config.toml
n_layer = 8
d_model = 128
n_head = 4
n_kv_head = 2
head_dim = 32
d_mlp = 320
vocab_size = 1024
activation = "swiglu"
norm = "rmsnorm"
norm_place = "pre"
norm_eps = 1e-05
positions = "rope"
rope_base = 37300.0
rope_fraction = 0.5
qk_norm = false
attn_scale = 0.177
bias = "none"
tie_embeddings = false
parallel_block = false
init = "trunc"
init_std_qkv = 0.0366
init_std_o = 0.0
init_std_up = 0.0366
init_std_down = 0.0
optimizer = "adamw"
lr = 0.00194
beta1 = 0.9
beta2 = 0.98
weight_decay = 0.11
lr_head = 0.00731
warmup_steps = 274
schedule = "wsd"
decay_fraction = 0.69
decay_shape = "linear"
final_lr_fraction = 0.1
batch_tokens = 16384
seq_len = 128
doc_mask = true
train_tokens = 137700000
steps = 8405
dataset = "wikipedia_en"
Each number is 500 + 25 x the weight over its row's rms, rounded and kept within 0 to 999. Layers, rows and columns count from 0. Numbers have three digits each. The size before them is the row's rms in percent of the matrix's.

# gate: layer 4 MLP gate, 320x128, rms 0.0795, rows 158-192, columns 0-127
# up: layer 4 MLP up, 320x128, rms 0.074, rows 158-192, columns 0-127
# down: layer 4 MLP down (transposed), 320x128, rms 0.0741, rows 158-192, columns 0-127
gate158 094:451530470534504491485519501527501485514471476485480485488512536513497518458494510496498488493493533518485480467493475482485541505494489536505505478523485517516488458438511455563465550500518470504555521490502480492459558462480507508460537483499501477536494482484454484459501473463494488527471499529500472478519484480466512527520488485476514462496488516442499488508509509476497493527458
up158 096:424519521498538452533530518528479489486487470515487538494518546520548544501483492558490484506489499513536519458446548486509504502492498521463504478480528550544495487492452550509509487457495518523509551471521482471507534512499467489497501507501529507512494497477503488509510508491478492521517518503550524517466478459467471502475498490501504525469474485519503507485536510474496490490484
down158 094:516527489465518498486490555507509484512498521520555489552496512529529538540499510505512509498496476503517504497481497521524486492485564499496486517483494465498476529593507505486480511458493472516465489517499476517494496514463514505525496494533480505455478488490565540534596501486533508503521493511505519533512498468502497474526504481480506539472504499519495500493492502502515486560507
gate159 099:490551503476492502478510483498491493534528497498523478478492466532491515454515531532512500484516517529479499533470466485523512475490540511455493533565493491491521496504506520520553478515475477517524471490508446507520503475474559479515541542472550480495498497515545452506479509518527472482491509505504562516486483516480518506542475509482486496479523477505433536513522502485509507490527
up159 101:545509487483504481501522513505465481468440484524510529550552508495504516521506488517483448521493516537518503492504491492488510459500511522519496521513520461485486475504527497525477495523467531473551487448467471525509482546481512471458503488518503504535517463500487444470474551441507505529488468481477491510542523491467512506501518464519498505536490476469498477465505488471495542510515
down159 104:470521512477494469482507501445491498490496476500450513469494491513459500475537500491479475511461475500432496500538478459523522490487521484472493540525523554459496489477507514513496481538492461520491503506516510493485533482547491499481492505485510476501479514456498529516545467495479472552486515468395514555499520482494520506496493500512520491460489487508492520495483507498520481470494
gate160 096:500508484468493519514481509500508521476512526475503459508519459473520537466519498505492472531495550479511516497498450495504524517514454498578475547517435494465489456490527463493491519513514502512531517503482485532536494460501497448493473520511477526476519516513555468496520529551506533478501526503488516474522515504506484474569492541489489471528490521499498497490484462497493482498505
up160 098:495518510469491478477536485482535505496457483483504524500514522531520512486488538474477516470523546495509517459493529525529470514477559505477505500498505494532478473487509468471530526514526487456506477466448499472455523456496497529531520503496526493475509484526485485533512575511511493514484520576518528479484516521472514477544495481495524499467522472476486479515516529503483498525544
down160 100:495482531491493510479532508492473473550489451482490549513517505532470485452490476559524514502472488467540508517536494519520517538515490471460506520517530544414461483523483505541511515518505494481508509499524478495496498507488509479537503517497525452448522495452477505515535467487524475490486500500471513472476490508528467515487485486468443489506478509502469522509497508528516468503496
gate161 097:469513496525514503478509515543497508452506547526494522533494479496514506480535482536508486504485525499479473453548528475505525504480534500501487498530506519475519497513485485503536533512475464500454478516499485509487463513492511467490472449531464496510511552494503478519535429532517493539449497482500511535471525513496512484482504475496487489556496542532506495558516499453509520512457
up161 099:480529510490488502490474514466524518493508545513495539472526513488521506520492506511482518565487481479483519495511501501465496556517504464452461506505466505409500519481496498478484482501507464474458526526495469521493509527559513488488505503483501524502476509510487524471503526515478488488485545467545488472503477523475484502542460493525500531495531478473501543487446507541546516499503
down161 099:481501459487480487488502533515507459531464515494497497485485501563471477498464511491522488460503482486502506503502519483499456508470527488483476519470497529464471466484520474457526529542534490490519498484481525534455486499516486531501451493491547546474539504514498505500486469512460518537535487510480491437522553489535469489489461503527512487542493495512510488512521511490516449452507
gate162 096:498479479508511487496488522491491498483511485491449519493537512517503496471488474545509474442463484535493539504481498468517475469447510496461529497474508499486472476511490527503523474545537512487542508523506499512489479468530515462470500542516483483482476497531475467512471460546535514528467516480466524519515490483507512463501475462512473493488459498518475474546465479433495486456503
up162 095:467478486494488493467501451459479546471485488504479480464515503506481481472477522493523444520508528532508492498524527479458497502518479473533509530459544516476508471507502504500520485484500530512491486522457531517483536501528490543505520503458501503453474519515513537554514540531512498532519487472516546519479479514488501523514542511488508510480501544492487547458555532530483530477498
down162 095:488513449490490529492515495458481481495473502492497471525470497525517478454503468520478475473508520528517490529508534500499525493526473516507521534510508519451518532481455465518494499494505434532504521497501497519543527477453473536478492498533507536500498506499499490515462466527517561488527591496499477521515470530495510495440468491493496525513493530485501475513490494491484539471522
gate163 108:527475511529512471544558516511479468501455526512494502531490445506488519469545525496482478455512507443497519476519449492488511529472533504507492512499487520537533522556524518510481535491478506483512494496512492522529512521508489509527491504490514472534505487503508543455504499536491541504457512520477513506541509516479532496514534492538548532490472537514494446514535491502489467502529
up163 102:521524458527467504479487483499484517476526512539509472538515524507500469488485473510519487479476503475483500475531466472541494447533507493512525500521482515506491499489519493479548463484494500494501504523459541503497545518522508538476478544459434493470500532477504503472501443479561504511544505510519474520502466500495485498536469468529490502499481525534472521463477478503523525525452
down163 100:504576546466501533505526472542459500496523498494482482472519507433530558510513462462499532519504483491496481475493452488491473495474508471538522497464509504493448504499505523481483508496510532482530483488500550492493490503459512467528527487465483490485505498463516521499454524512500482488518487501504463487492491539498484465527543469464486469534529490496507524509482529530501463474493
gate164 073:483499516460478456493465514540521519490487499483510520498518513535517523519491510531502479501515518512507495530514448490526551473449440488489458478489482515510516461567519516529513487480508515492473524472512486496481500517525471511530549473495529533519521493490529542508507521541488484515515499499479489505479532477460495458585480503485496515522492510502515465442481501496496518471525
up164 091:484531472525512499478515486506487487494478501495493498452455497501543528495509529544481474502491496498471548474511494465482488521467532522510499447527448551509481512488518518511510489464495514535507479475468511480524516514472525503501482539526511509470464494506493512467495493487552510470495525448492503524440509475518482454505564512480512504473478518465475469522539497513544511491451
down164 093:498530494506519504530483535508451537477505523448510513501492510542502530479507472526490492468494488469479516497503508462512539496470465505503479526504547482554506511509499507496527490487474484514473531465509504480528512508465505504477537464491505524453495489545560512466462498542506498524484466452488511479486516468527504513554461513501496512534481490519439496545475489524533511505459
gate165 099:451515471510506489505485497565525488485483523492484455505485504498513535507513515500468520501479514481466516445536449483494532537502486504491465479505480541547510510453509522497444470502510439480502532477480516512546495518502497502475469551519503521524477532509516504488485506471509519509511530510472501541466527500538487455533510539498497474487506509446549510486524463498488501493495
up165 103:511540546463512522536486500476512518499492472492528503483513478471506562497496496502505549491503539458552516509526445500556551479470496474512464522518512539540501520502552496501535545515557505501522470471497504517458465509484518494470531556489500481531479491471503517490483519489523517478473476492471451512511512502501490521489494498485531518511481476499485520515473462514494513515481
down165 107:523491499468460487507532534492508491525528452502507456436481516494517475439497492545503473490469506471528505476475520492491498492534539466549500492500527544523495481494509511514515452516484503522537508452523497527499477498512516508466504491485498471481497472465503505533449504495545484529497511498477512524520511563482511549510487527501533496425489513510462522497495516471500506501508
gate166 096:517525499543502474451482471490497537514485514478505447490521449505459507477492471485480508499521500496509477521495483512500536531495468446478488488483496488507465501507510518500509523554521463513551554528530504486495494454474479476474527481505516504518455507476507512455533505502519479547536487510496517549487479521497482471518477451495486538504478499488515519448508488464552470488474
up166 095:520494440489494507500500504471486467491499512480509491479536523492490503484534499476508467493459454504468526495529499469526519503465510477502462479468509499543538500558506449488505475499497575446474470486489510484507510531517488523473489519514475502459467473540530491506494528493503536478544488520525495517508527477500476499501442492536493524479480524499477501498454463474535538480511
down166 096:524484499453536500495499501450467522476442506501491530460535460548496491484494513511519481483498523518549555512504515513471480506489480502480508517545506435527479497517494560528464481559517561524490496482491485465510490537477477492515501522490484482503485505462500490494529528496522500543487524480520483489475519464515511459487530513494523500536516516525548491506490492478491540500494
gate167 099:502440482491474498530463524468537510512505498495487480523455493528472515469513463500481457490489505498475493520501459450528508501489475523539514500506494495526510477521486472491489515528559532478508504448510456507482470513477483471489527501520502527500527498472478494541508549539539463505480502548535492508507524541522519484508539473541516538488518550549501504498482484512496533496471
up167 098:549500535483468484493535490491484527510503501505534515520516505487505510484510525482543505515522566514481494459503524478539529550506522473507496530487516538457520517500485499547505538467521478460465501511486504513532522485543485503477464516498443504475482515491512451509471544486483477527540457438484502472477533470477506511490481530468507519529463493497520475505477517481525499479506
down167 099:539469507476467514500511467483480521501507519501450525512510449472469470499531518497495518485492540557482550450536514500499439561507504454485492480494490433487557496499489528508487497525497533505500490462495513467478549495508486455486509470541511513512528480504487486499457504499481507510504502530495496519497517501495527509531497516534522453502510499523501546512504489517507551509478
gate168 094:496512488539534506487473511507469478506481500519464484470528474518569532490493539468508506524524504541502487525484496504460482476465487529482511455510500514519456482506502526529517516511529477510522463473493503436553510500494482467467468492449503483533513474469475509514478468525524521541453508476486494515531493503468468482505477471564499467498485517489474481514469496507487529511465
up168 092:514462464510511461495524477511524491520529490437470491520482516514464500479442509476469487465464513523496485475451482448499483532497534488510529517518527520492527466485507482555492539503489458510477510471495511491477476512489455488552508565493504524477523454482508476491500521493518498529518509531462514513480510481487501526525556498506478481517463489509514503495494478531490531507546
down168 092:516506521508515471504494482501469516511495473464543466504505529517507490524505535477461485497522480535463490500478465491509548445472513484461479481496528474495518519550539523494471521477552500519487567505514497492541497485518531500469468453502503465509499453520500527527509536519501522558485513480477507545548519493523483538488484484491492520496507497510474508538537478449507505489489
gate169 094:465460461509487525490494500503503478498524521508479533542479511522487460438455496525518486512518529501506475486511535481467501498476521461465474511479527488512506494509527548543507543513524526523546493511504464463467534490519514493509520482465536528465466489529512533484470500532449496520484506508523485533510537509463510536499491448489488512458547508490499505489542511493508461485520
up169 102:515501500541508485479509511513453522518472493503531456465567470499505506519499475484475542545492444503507480499462488508503556495492492454519483492485567500504555486511486509526515514524503490495513473495533511506473493478534479482531487487513497526524523488477466501462467495504533508522459525460539500466514497490495527473427509484510493529511517453516496506525492505517543504475480
down169 100:550492498517545514493530535547501554484478505517491494472505474503505480439527451494541523503507535521480536530465520478530493495513532489514476506523527504497534493487527472476474488484517485516458465471464524503480490520452495512540504493467513466508507491506504523469533514482492536468502497561472504489455534493513515480513528501528546516503521533531522467502505498493555505493497
gate170 098:521514424474471483484486480529504486519550501534487487474470500488544495487492491460542518508513502483511507538488543468527496506490516490475474505514512516467543476537469507506514534523473544512478515478486459492523494489496451490515514498509485523510551479494538508503505516568496498505530478517547462502474485515479484482538488503494513555502523484532504501504509483511546548470540
up170 102:474460533480531522503498484507523477475510511476466473495505495490504495521509548468544480533464507515501436518528467508492491459549470451501498486491547499506527492520479518495498521516472481530498509521492437517467528495487525461514521494475525468497521490454496527515491512485459465486494500525488476499488506545535484505526558550503512457517487486478490514506507473461515550516517
down170 102:500522537498514468519452494466551523510516525510536548532485495477507506557511526450515499479476507500471559501483475517527501526484519534509487478515471479503551487504484509448515518518511507462531435521475441461511517507518486512528533478497478466470533542502526498477508516465511507505513487478500492505477534515495524484455508492473495511496505515505480534520475496471489548494489
gate171 089:451527496554495488519490512505484512485505508499472481506503460512515463519537473511505490476472536522486511496497522494520476467506504462449501445485503532544522490513509504542503562513537504546480508480501489501532493514473539512506500474499521474523505500482504541466497510502506505533461480497515510496466497454451430506543464511468532470539529539513484492493521541482508520489474
up171 111:533478522518476491551509477501516456502532504509522504525529526492474472505532536490547549530542452509514487510538513529469467501498457524516477530502465489463508521475538499425489496501479471488501520525471519488487448485510474459453521476480496499510492518507488493525508476491482508492493480516529467538499504519526512494482512434468468508506520483461485530495479510519505488542495
down171 109:476487501486475495522505501520487475487494508511537489528518535503463473378527488500513517520505479495474466527536495515494484505500501512509516519479507495495495482484490484479495466469485487475513498514490479505487511495518504468513517501492493493474532520460481521600468505478502513461485495525500504496487510622492534523508486486482484505479495465487504500493510506495509486521483
gate172 103:473463489511522496485532524492475481492483480511492528490493487458512517487476444465462515494508539508494503487467533475452535491501467492492516519477485521460529509477507503547535492493479497508533544532488485506522544508452513539516492460519505474523526530511497496451491509524471481495543537500499556519475498495539485467504500505448499530568491477479508488500534501482454482477502
up172 101:550530482519513558502527513465484475510524495501525527505502485485470496485522484474504497528515504516492447514464480507461529506479551428529520506512455481519462508503471486482540506462499511524506518499485531485533466461520510455447504498471489468480512504484483489478520462506512487502517486528567530509494470521506495519507533545505486474501519506464493525479485464541522509490473
down172 102:518522480473492485501450505509547477477471477518519517468510531523471522500462474479469483491503513521471527478511507543521546493476539456521504545477552503476496498499457508527482453528488472499526533515501474492497499499499463506459484457499501475468526503489551508536509467535511454512489494510526525464497517508545471497502484466522531513458517459486476472474518521475466479494504
gate173 102:489529485457496502523515556475489521475501462484466505469469479516540495489433477535477478469444473526436506510505529504489468471490500521487540480546523495491499476490512555520536538515484516529515500487472495458500500519487508498516488498513502483502503476504488499498499525525499506512524534453441458493496521509496510472504523488532518501510515522552508434481519504508504482466519
up173 095:467545475541472494471475516499539519518501460478452460512482475469504515521482506535470518508498458495464540544488477518540503508550510476492501537470503465513475487487478519512528516544527508558515514523501483549503523498477547483461510510514490502511468483493535463458478517484517530501468520482503523494473502490468497484546533479519514462503479471500520485481506546511525504515518
down173 096:489523460531477513506485526474483487497492482534496490484495447491515531617469501541500517511527497519509510485498499506534508514468502481547516485488505516529530539513472505514471470502495480541547515483512501507482507475490488514476510495490521491527464487533489509483532509514514480527462505501469489520511451457505447462512479468506488492455506536536466480488509508509533474466482
gate174 110:440496468511521479443550502460506524480487488538518514523542476496491482479555514545484465475526555504468525493492513500488524492522471522542517527502483516488479502519523522511525488491521530476502489475542482496486495515470510482542514482483551487516512484505532499473457484568503503523499496443464508511497470517515524494525483481513513499552536495464503475487497509475510493521524
up174 104:463528521491503548488455531530508489458460537482518534512499501458508550501530476500551521501531501488500505486519540465520493468492505515528458482502470476518517521459506527491532503526498484516478491481470532454521496492496467514486537495493495496502445482488509557510508531496467506501539523440523475495518484511510467505457510469514467486521484540465458467518522486494492512525488
down174 103:494474477498484456490520511509538479559497467480509478504507453538535474484495496477486516503465498488519507499492487509489529477461526477485528548500505502516513484492520552529472464516530554502516453460512503493508464504497519507506502464504490499477459507567500490498488519575538423467501477509496480490467497508489491526512536482506499474541513460487517524464496494492510479511507
gate175 101:491517470490496557502498569501502494460471529516491500489499515496467495483494482501520480534517527491482482441498505496515475527496524460496446486471503489479515497505509479497531506519465510459494508472504504486514485518527499500475497481503500542494498515497539488480429505537536538518486546526470477506519505520514464485493499477584479493508508475525465495562512545507507553479510
up175 099:537449537531503493535567529492506462481478475513475518501515485510494481503481465472525498493496506504503476532471498489494506487490527504520508475478498523493541494443522498474509563505532487522449459501466519500462534522506506496490511515469497495517501505487464527508478487499510505492532540484489474516500542513514541527491525479474515521477450564498473490475458460520554482492526
down175 099:512503523537507535512441471532448511473438499458512478479489488523502477470498477487531522498510503521493475469531457518506503538470524483523469493503524508510494452546483438551490505539500507523477480512487495512501497519510517487488466526473466488484485495511484497502517522473476532528519475496493558505513559533483515486473480508518488477495523481522480449522524515491459540501478
gate176 112:499513503462485511510476510507461525491527484478503520514491506510512569474490530453439476496476527531459485485494495505516497516485514467510466474509527518509533467498507480534539485482491478519524532478469507477485500542513502460494544487514460512453499510497488550471465488499495483556507521475496466544505504505501516527491511512492508503515501488473492452518491531559526497423502
up176 100:515521508470475464514512502538479516494504483517522493516494484559498497526453492489504472475506497517477474506495497493492524484506483524475544458457490490521545507502511531519522491496478512507494495490530546523526526505471458480499465536508491536505498564513493508520497441489488503487474512478566496519568540466514504503523505528495486514468502551543491517461519486539501511456534
down176 100:490498498517515500506515534495513493544498460499474456406541530514503477478520515528520486458497457515516501533469487468500498485517475536432482500513500512496503529482524512503520479510439531503520491478512496514531486477479507542530522510520519492506521481495490492511465470489514508488524485463516505472540546508472569490482442491459514512487493524468513528514516516489500488522513
gate177 098:516472516537487501517466510463544469526498535535478473483473510525565506462441527486535467490491512493467535510443468500491501502491530527485495522470528478523510481546493511475496524488534515515477508479475485503479496516530488513543503522545499470461510488476494587515481501484523489477504522509494486544456503536506505513462525491489479488477489511469505496513499454492502504522506
up177 096:503480483537467532509480537483498527506524496492527498515490521548505511501516485543519466463529488455523528483471508486473543495497477446524483494471498525492513517457476498516515477490434499518509509556514527460501503510476501492468530515483511572501470449488515476492509464535500504462470509505515478499529529493490526481476491468491540497507536500565518504481502497480460516508470
down177 096:515497534514511505520508496508516499525505518468377531501530511522482454425463520517454523488486467483493492507511541513505494494525480504460502520496500456515484498506505461527519490515523517494468512485496520527525502498508505538498498538490497493474511492492478473493483515446511527519514523510509506551467508470548480470516507502546490471498514483472481488492519443487484495487494
gate178 099:505506497498513469549487503521533503554488485521517503468547506539524470480534477480515469520530524511534502526501483469495520463443474492511486495463527543475476487493493492491469533483533483474494456477486506516469531483515533523501486477463490495532469535485497491502463498504512549480495491462508502481490475498490500508503471501522471513462464541540447459501498521437543526491513
up178 100:512485497505468490515494514498485512519525523537510453515505500472516484498488493525456483491461497506512490484527500487473450471480494524534526467413457461537528529490468481541507511526487542514537539503471503472473530457486532494510537506527493506525528472498479506467468503526513470496520474539451486506469510483504482502504483485506497472451475496478458461465492491461480507488503
down178 101:540495544497529506483536496489481491527475503465507449488519521503520525430500476502492508496500525498498459503518529439482557498541518473501522483499472505504501484452506529468502450500497500508490510486546488516514501518525534509500493504513503472550524485489465503497499492551461514514470575509466479493508526529502492494464544465481545502520481490500499514446485468492502474513496
gate179 107:509508440485488462490509527483530524493519514495488559501501500485490500473491457509483455508482520518527519452530458463466529528483470502490467518492484502495460534519465482524537444499496517460540523518451510544507491529497495513540485474525500475510532513502516519488478503539489500491525477532493498488492479461476520516533514504509467514466483489554462458486507474499536467482512
up179 098:516475494492471437484507425518480530486506535498466514478504474505500484494474519484518426547528488499549518506508505523507489536517502486512523495526523485517486508496481513477437501550509520483517516493519509491491483477505457471541509455465506497428498465491500524539494489493486491525540530484458503534528499489496489476507501506482510499484484520470483497491511438493484491516456
down179 101:517524492491455501493501527486488531505522539501487532465449506472492467417491460523495502491485544516451456480530499513487480492505503509503542502507515473522491519515484461494510550479524478518532484545477539498494471481505526530505504453503476499540503508516538503485463521465445501466531503468485504503509451496490448508522491506509497488491499512497493443481487489524465480528501
gate180 097:517475490495516505506497523502503532521508450488495496453480468500476544485494534491509511529541479487500520470485503498480473519502510546503520485529458505522451505518498473452480517476535458505517543499498499453551520495509517466482529512474554501510547504487520453514495473525485480485540465490473531486494469498518512503535486536451504533534442459479487470525524475488496486496500
up180 102:535488498467536485463502524527481501452494493466501478536513511501508512519441473493542504507492480500494515523494495487501508519520506465456517523477486460532494522543450487476473484484474517476532498477501495498543478496489516506492473502463526492506527472454501469492487490507532465509492494484509537509560534508525465521488461468533523520500492573461459521465488523473479480458497
down180 101:478512480481553492507540509508472481525485544534523476519475580521525474491516480528523540471466534492453519579480528490512462472493507496526530495513510492495526515487470455519564493543536464499483516472519481520489489499469535505501506504489523499529487499489538511469513504486473502471488494531492523495508534504499476509517504505528507467465499509478515450486475525521474495496509
gate181 098:523469481492487479517475498518513565527460508509516516517505521497506472490480524537485518486458460471520525545519529504461505533489459492487533489528460513493491510537517513480537513435469487527472499518469478480514519488488530495493492498503502465529482467522480517504511526493501493507501542512499524499530531512494509457577515507501514514537516479499487525550511418496525484478514
up181 101:535509521489442500535518483478505507461509529515486489497482484507559493516492517460499505449504507496522503523483546525494498515502467531483472490496463516527525502461518509515492503461499496534538529545467498473482503506485510439532478511472467505523515490462473472511517453498520537452535495489507487517468506503507469520479506508496495417461535533531501527490491489491496471459502
down181 101:477518516479562530460477492504513535482545490514460545486504449487477530514447537506517470525499495414515468547536490460472456478500507506475467491472515517505459505500501515469553461490431485538485510469522536494481501513477483524503504471509515470492476483478513469482500483503486512521515477513496543519499516504482519501517517510499527521499522490483502496513517508504481485494511
gate182 097:487517469464490533519489520476511495483505473492457536504562494498525501481490533495502482511529552464467466484545483496449513516475522483527486442509522498466511524520513516477491506473484514497502471475489471502497527508521502505499492548519513435496497502502473512545471475472526510526486477467499465483531520560556483519469504485497503480488505521488485522544459459467483529487509
up182 098:493517498523507475496512504551517516515552555486502443500507537519470491525532486486474471489524504482497457504505517503521516537475530497494531490433486518480505531492530503516506500552490520494523526486509542530472488553529508486473494493440481479503482495539486504482475481531493492524486540507494481524499502522489539505459478490494494532445488484491519444485525542456518531519500
down182 099:495501503478516549494542468495474518500496507510486486427544477488504509453506484567472508458506507451564498522480520524525520481493513493494485463494504465504515471462524477489537463530496484538523530454507502511501493486489530507435506463526520544478539488469478506511547460522524511519476496510512489499488506465478502486521491512530505507505510491486527468499529494504516531496529
gate183 096:519513482510515487488489531530502542525485469515474489477534501452518476474524475533519458550470503514484461514464506468505508493473499502506477518476483479462477504492536496473467491472497537519536525503464483445462479522463544484486536503487506540470439508491520538511516530510495512504506505475501522549494464500472503466476503528458459521476506520509511496540451464491502496524501
up183 101:513519505476535455513487492498499477509494556490508514481534506524549501489495508509475516484495527491524516466503461519492515522459433497500477530474501513512559497542472507493506449516496520516459503495494519500472472486523485497517470489530484536507539492498482490471468485476509536507526495488473558487533479472488441508502470532517484511471511462463447496535494528532526451510511
down183 101:535490512523508518516507521478482542526441530476464500545522512479491463456516473462516500510527519526526490506505507512495500509536496498478458497527493542481505525483539495436544515500473484524490506537490490456506495514478506544482523480574504489494483527534509466517474495516516499503532510540481469478495526525483538497533496477472548557488496482476503527461482484503489481495514
gate184 098:494470467512499516510490469515501536488535507487528502523481503569504538479491555532461483488462514569470473461547470451477513505483461512506526474486534481491499502495501507532509490515487505527498501471487490514455499566481537486486518480532455523483496488501493513479507507465513513533488513526474475509480555482478515482525531462509483509538470509462510490494515517503520501501541
up184 102:489448465513477513470496480513495545491498493511500500499492551492477513482482499472497493455481488497501521453509528491488494502517447516491493440445510553524521506542495508499501504542531550479494489527482537517464471476492513503517512480465475449496480497499459477477486476522519521540476465475503472484489474494500501512485506492442489530509443538524499543525471500489470522510463
down184 104:561493487482476519513469501486457535500457521525479494521502501531477528502505461508512523515529435487477529505484490497477514433483509489490493500486489498541558495497472502497472500506470493512556507493527488494467519484467527526478459520507538492552455496530513519499568506510536473510541472508487503462489509487492487511497492485523440496502494479462507547503510513482500533504492
gate185 096:480509508471503479490516526478500493508472464564527518484511483525507495495538472504474479486525512495490506501452475483460514505475445478517496482491453488482464519485482474531505538480512477526488513511443525496504471445490520541488507509507514550518461501471532489423519517560483547507512467486480526508518512479468497503509525516496473483494471529512468516504490464465471515515506
up185 099:512459497510538493442505490483492465497484502510502507559474509505491501501517550504516498506490482451480491484471478510513520503491474552485562536522495496482483455525499527480510532502502502511545489501464503527472465486492507505524474519508447516516568519536461478500478455489551517502514506446538510499460479494504503470544499535467471520504494526534492502513486532477523500487499
down185 099:486476489520488503515454511523467516488514498488566514481473504449470478476522498483510508460473521513483478491545518537491522465523526497506498507500485491494488494515491440465476510484520487522480521511516527478507501462539506508502503439549537446478540521459488472538511466499486462518538558510496515504539526502526458506499536506523510481467509505502527506509503544524489494469473
gate186 103:486540504534461556492554516478508474493472509482472546494505519539582505480488488487500482504513522514531504505468469526483492514534468486535463488527513514482503473453493468537498513534518493504525513503509507515494477498524499519489484442496525492458493492506510540514468486455523468481504489466510493548500509503510508484515493517473509456483426516500468482469488491537507494520470
up186 097:493495491491501486448537518457479456493469528476468538495477496458514499488461516485524522475496489489518498535459525495487470581505500463513545500495466523513540512472521447473484512448503502519493471512455452472492499532487456543485496533494514476503513513515479483524511509521542494536494497501502529476490501521473469511491492495457492508462515495514501490499492550486457498469507
down186 097:489554501549476534516522463544496547542460518460471499486502530516508518512505474542508506496551546501531522490532507524471492490527479468523512501543529473510520495501515463520486483485496511522475509503516520490528499490532525486509500499508564548516484512502502520496528494515471517455507494518480450469481490498467517517487479549531484487515467478493530498544488546532542488488495
gate187 094:507499538540496506501523544558463501505478484506510541464489493517493461472503481511517474495496504526510490561490478484503501518520480467491473483507479510500539509502520499531504521489482490519540541512527488463480528467434530507506496467441503483519458494484458538472512513489545472518508496534488545511527497486513504430507471542467486493517490503513480497493463512506492505493560
up187 099:460492498457493460516503470537513544481532508469464493462534480527527500507505476525496441466521502480467539512455506489510482546463457531523478451534510547530511515518497482521533506545522512471527501515510514524519553488485477521497516485506487492508473492479496502461510512506523510489501479540477531537518466490487553471509516502495477491462473514497489526450504467482498494504478
down187 099:457481522512501501484484505508521490481513476509542531533473496476530489562450497473495506527489473519509488482492500455479550496514524531498513496472483577505510516506489521491494537512458539491515512469503475470527494517482504449527507553519517510517468501509514497500517510499530509499485477508512548465519499441508488549485463485529508552508527488564517518528486485519527500482515
gate188 102:484520491480494511488479552531519475505473488504548485514537439519510458489495519531497513475477513533489519485512507478494488538441535515504469479499525456510447516518467500510503560485468508488500491453465475513486438481473501505507521491515503518533526463497499460466474501523479486524513488514520490475481478521478527543514517497489475506496491531457471464478489455515551508516502
up188 104:513491490488501513486479516485495446496483480472475497508529513497447492477477511504488507473482498458501496506500506468490543488472477500493505463522506528470500508526461487450471483492497536512505531449518481518485528500465422541498473484504552517446469533484490485485493576532529512517484509525542497478500548475500487502472462551473500486525500516514517474470499524517520477502499
down188 107:485510477501483502493492568479442522475498459505490489534466486563511488505514493539469502532527521547483546482553539502519505529496502432498512484533481513490515492510501502521515504543488468528510489497521519480479488475541504520521527490535496537528505484518482493517468476506489469488485535532474504431526505459473487539495505499508488516502504467482504521483488515525492457528529
gate189 100:452495503481581482503448533508489492490499515520486456529497531494519489489478514471477462508506515499510515540484483509539502531462469503512473473508518532511502514494503488482463471479473492524484551475436543484535454517500504494473521468507491436504488480498536505546496500496528504510556492480516509507483504510492504517514500541523510527472496460514504508485470497544512503532450
up189 099:478462438484476493515509526507536501501512526448514492456493485483493486502540499469503515525541489522556491501498483455498537508512493506508502504502498519492473547525516506447456496534465489513515449514483495496478478482464494511482492517524493490472531489512474504493519500449501508534471506502509475514510520494473457488510558520490505484515465509466493457530431534501482561500477
down189 098:528503533520473532479475471515537510515485538487500539529490491487492485476533463467505522488473474533428538503483491525503495501444524505513502487470447519486520466497496478484540456508514466510492515544507524507499516514505528494523486512479492507510505479475449483485501508468454484493512526475461529505518485558460511496443586505511495465509513507496492492506498486510494520477495
gate190 093:535548430499489498521504509456539550515479496457511496562480530507525537490521494546502529513515508499539466471491510452527496520467522458502500514489504510531471478545504522486571483507496482523481484500504466472456479535490479509449524520504490544499494478482499506484494479510499515493519483456477516464514518495473499491497500488467472489511540512513526467527497494466496483511481
up190 098:493529475496485514545471506463536505528478543478511495489502526509507501498498511522508502541558486477467487478496475513515493484464539527539470491478528540528488543508467487531478546493482443497505497482512476479519527519484521546475541500495496511530533493517504504454482518492518562509491517504495471527473506504537516514496478494542512483513492485513507475513505570532526501433491
down190 101:481490495495500464477520478483477489486531497464544496483506509519489462563488546491485502489515458510503508470455506501465471509455485508485504485477508512479528514516493502516509509514498506468464500472509518481483482480488516517497458461481500497520569459461493478577585479476472512475531524525510513527500504505529485492509518542503525482560500466497488490496478508473529518515517
gate191 106:490546504518488503505540524518517480493530485488486484512496507480472538488487492454459480505507551523442449520485453516514523461475529480477487468489491510509451464491452507486520527525511490549525514489484465456507522513495512494482521492492500486548506487513507510463449511518506511492458510484510500510454534514456472502495515541542513457473435494474508503507519525484490481494514
up191 100:529505499501513470524502506472512506522527496509525453520481500468477552487545515426517469464510488501468472464507535496517510560484518476490483487484462506552497494502471472518506531457496503465488519470451504499505475482461485522508496473454485529485528505481476487490492533491495511530506487496515475510472481463565478506522469510497550489501480503538530483463468529473487501493479
down191 100:504509478500498519525471506490551446517505519573523503484480506511485458496497528476525516515505477513455537479476460504536485523515472533500548497522511495507495492500468459525493545433476494502517532500487520474504540481528453537508527506555499493507494515499495510514503526513517491482522490486520474468505552559499531496464491492486488502520536551510522497530468513477488516477483
gate192 101:521500522529484507501511493528488516509493463525511494524499473549495494490496488482485498540517498534440503499493511550491531480489485477531503449541507514472542518503486501490499516517499467481525505522540473469500551481480533480518490526468523507550524482503479517517505466537515562507451486463500439510521513540475570508506523500518471554518519504497481492500511524505518519482531
up192 101:496494475512513518520529448480470518476527504523503520506481506493464483480444531480506515496490538475489506489472461492508510452538498523489513465462488516472512484530489492494533514561472525523517524477518501498481467495491505448528538518527475446483477530511506471529513500500474490503510543458478530437530503517518476493490493494460511512492502465489513559453507500509481535475536
down192 099:489469457488521535478476514502477482533439459477532530474468500503506483502478476504517516474533468537509483464456485524511474504467498451514492519498456479504503513508479505475526472500548466519495498488476551483503493487512492536513451532534496504506547477490515492513488483527458493508470542487514516500528508521465494535457513497513544529511472519509486514477540526534512464523457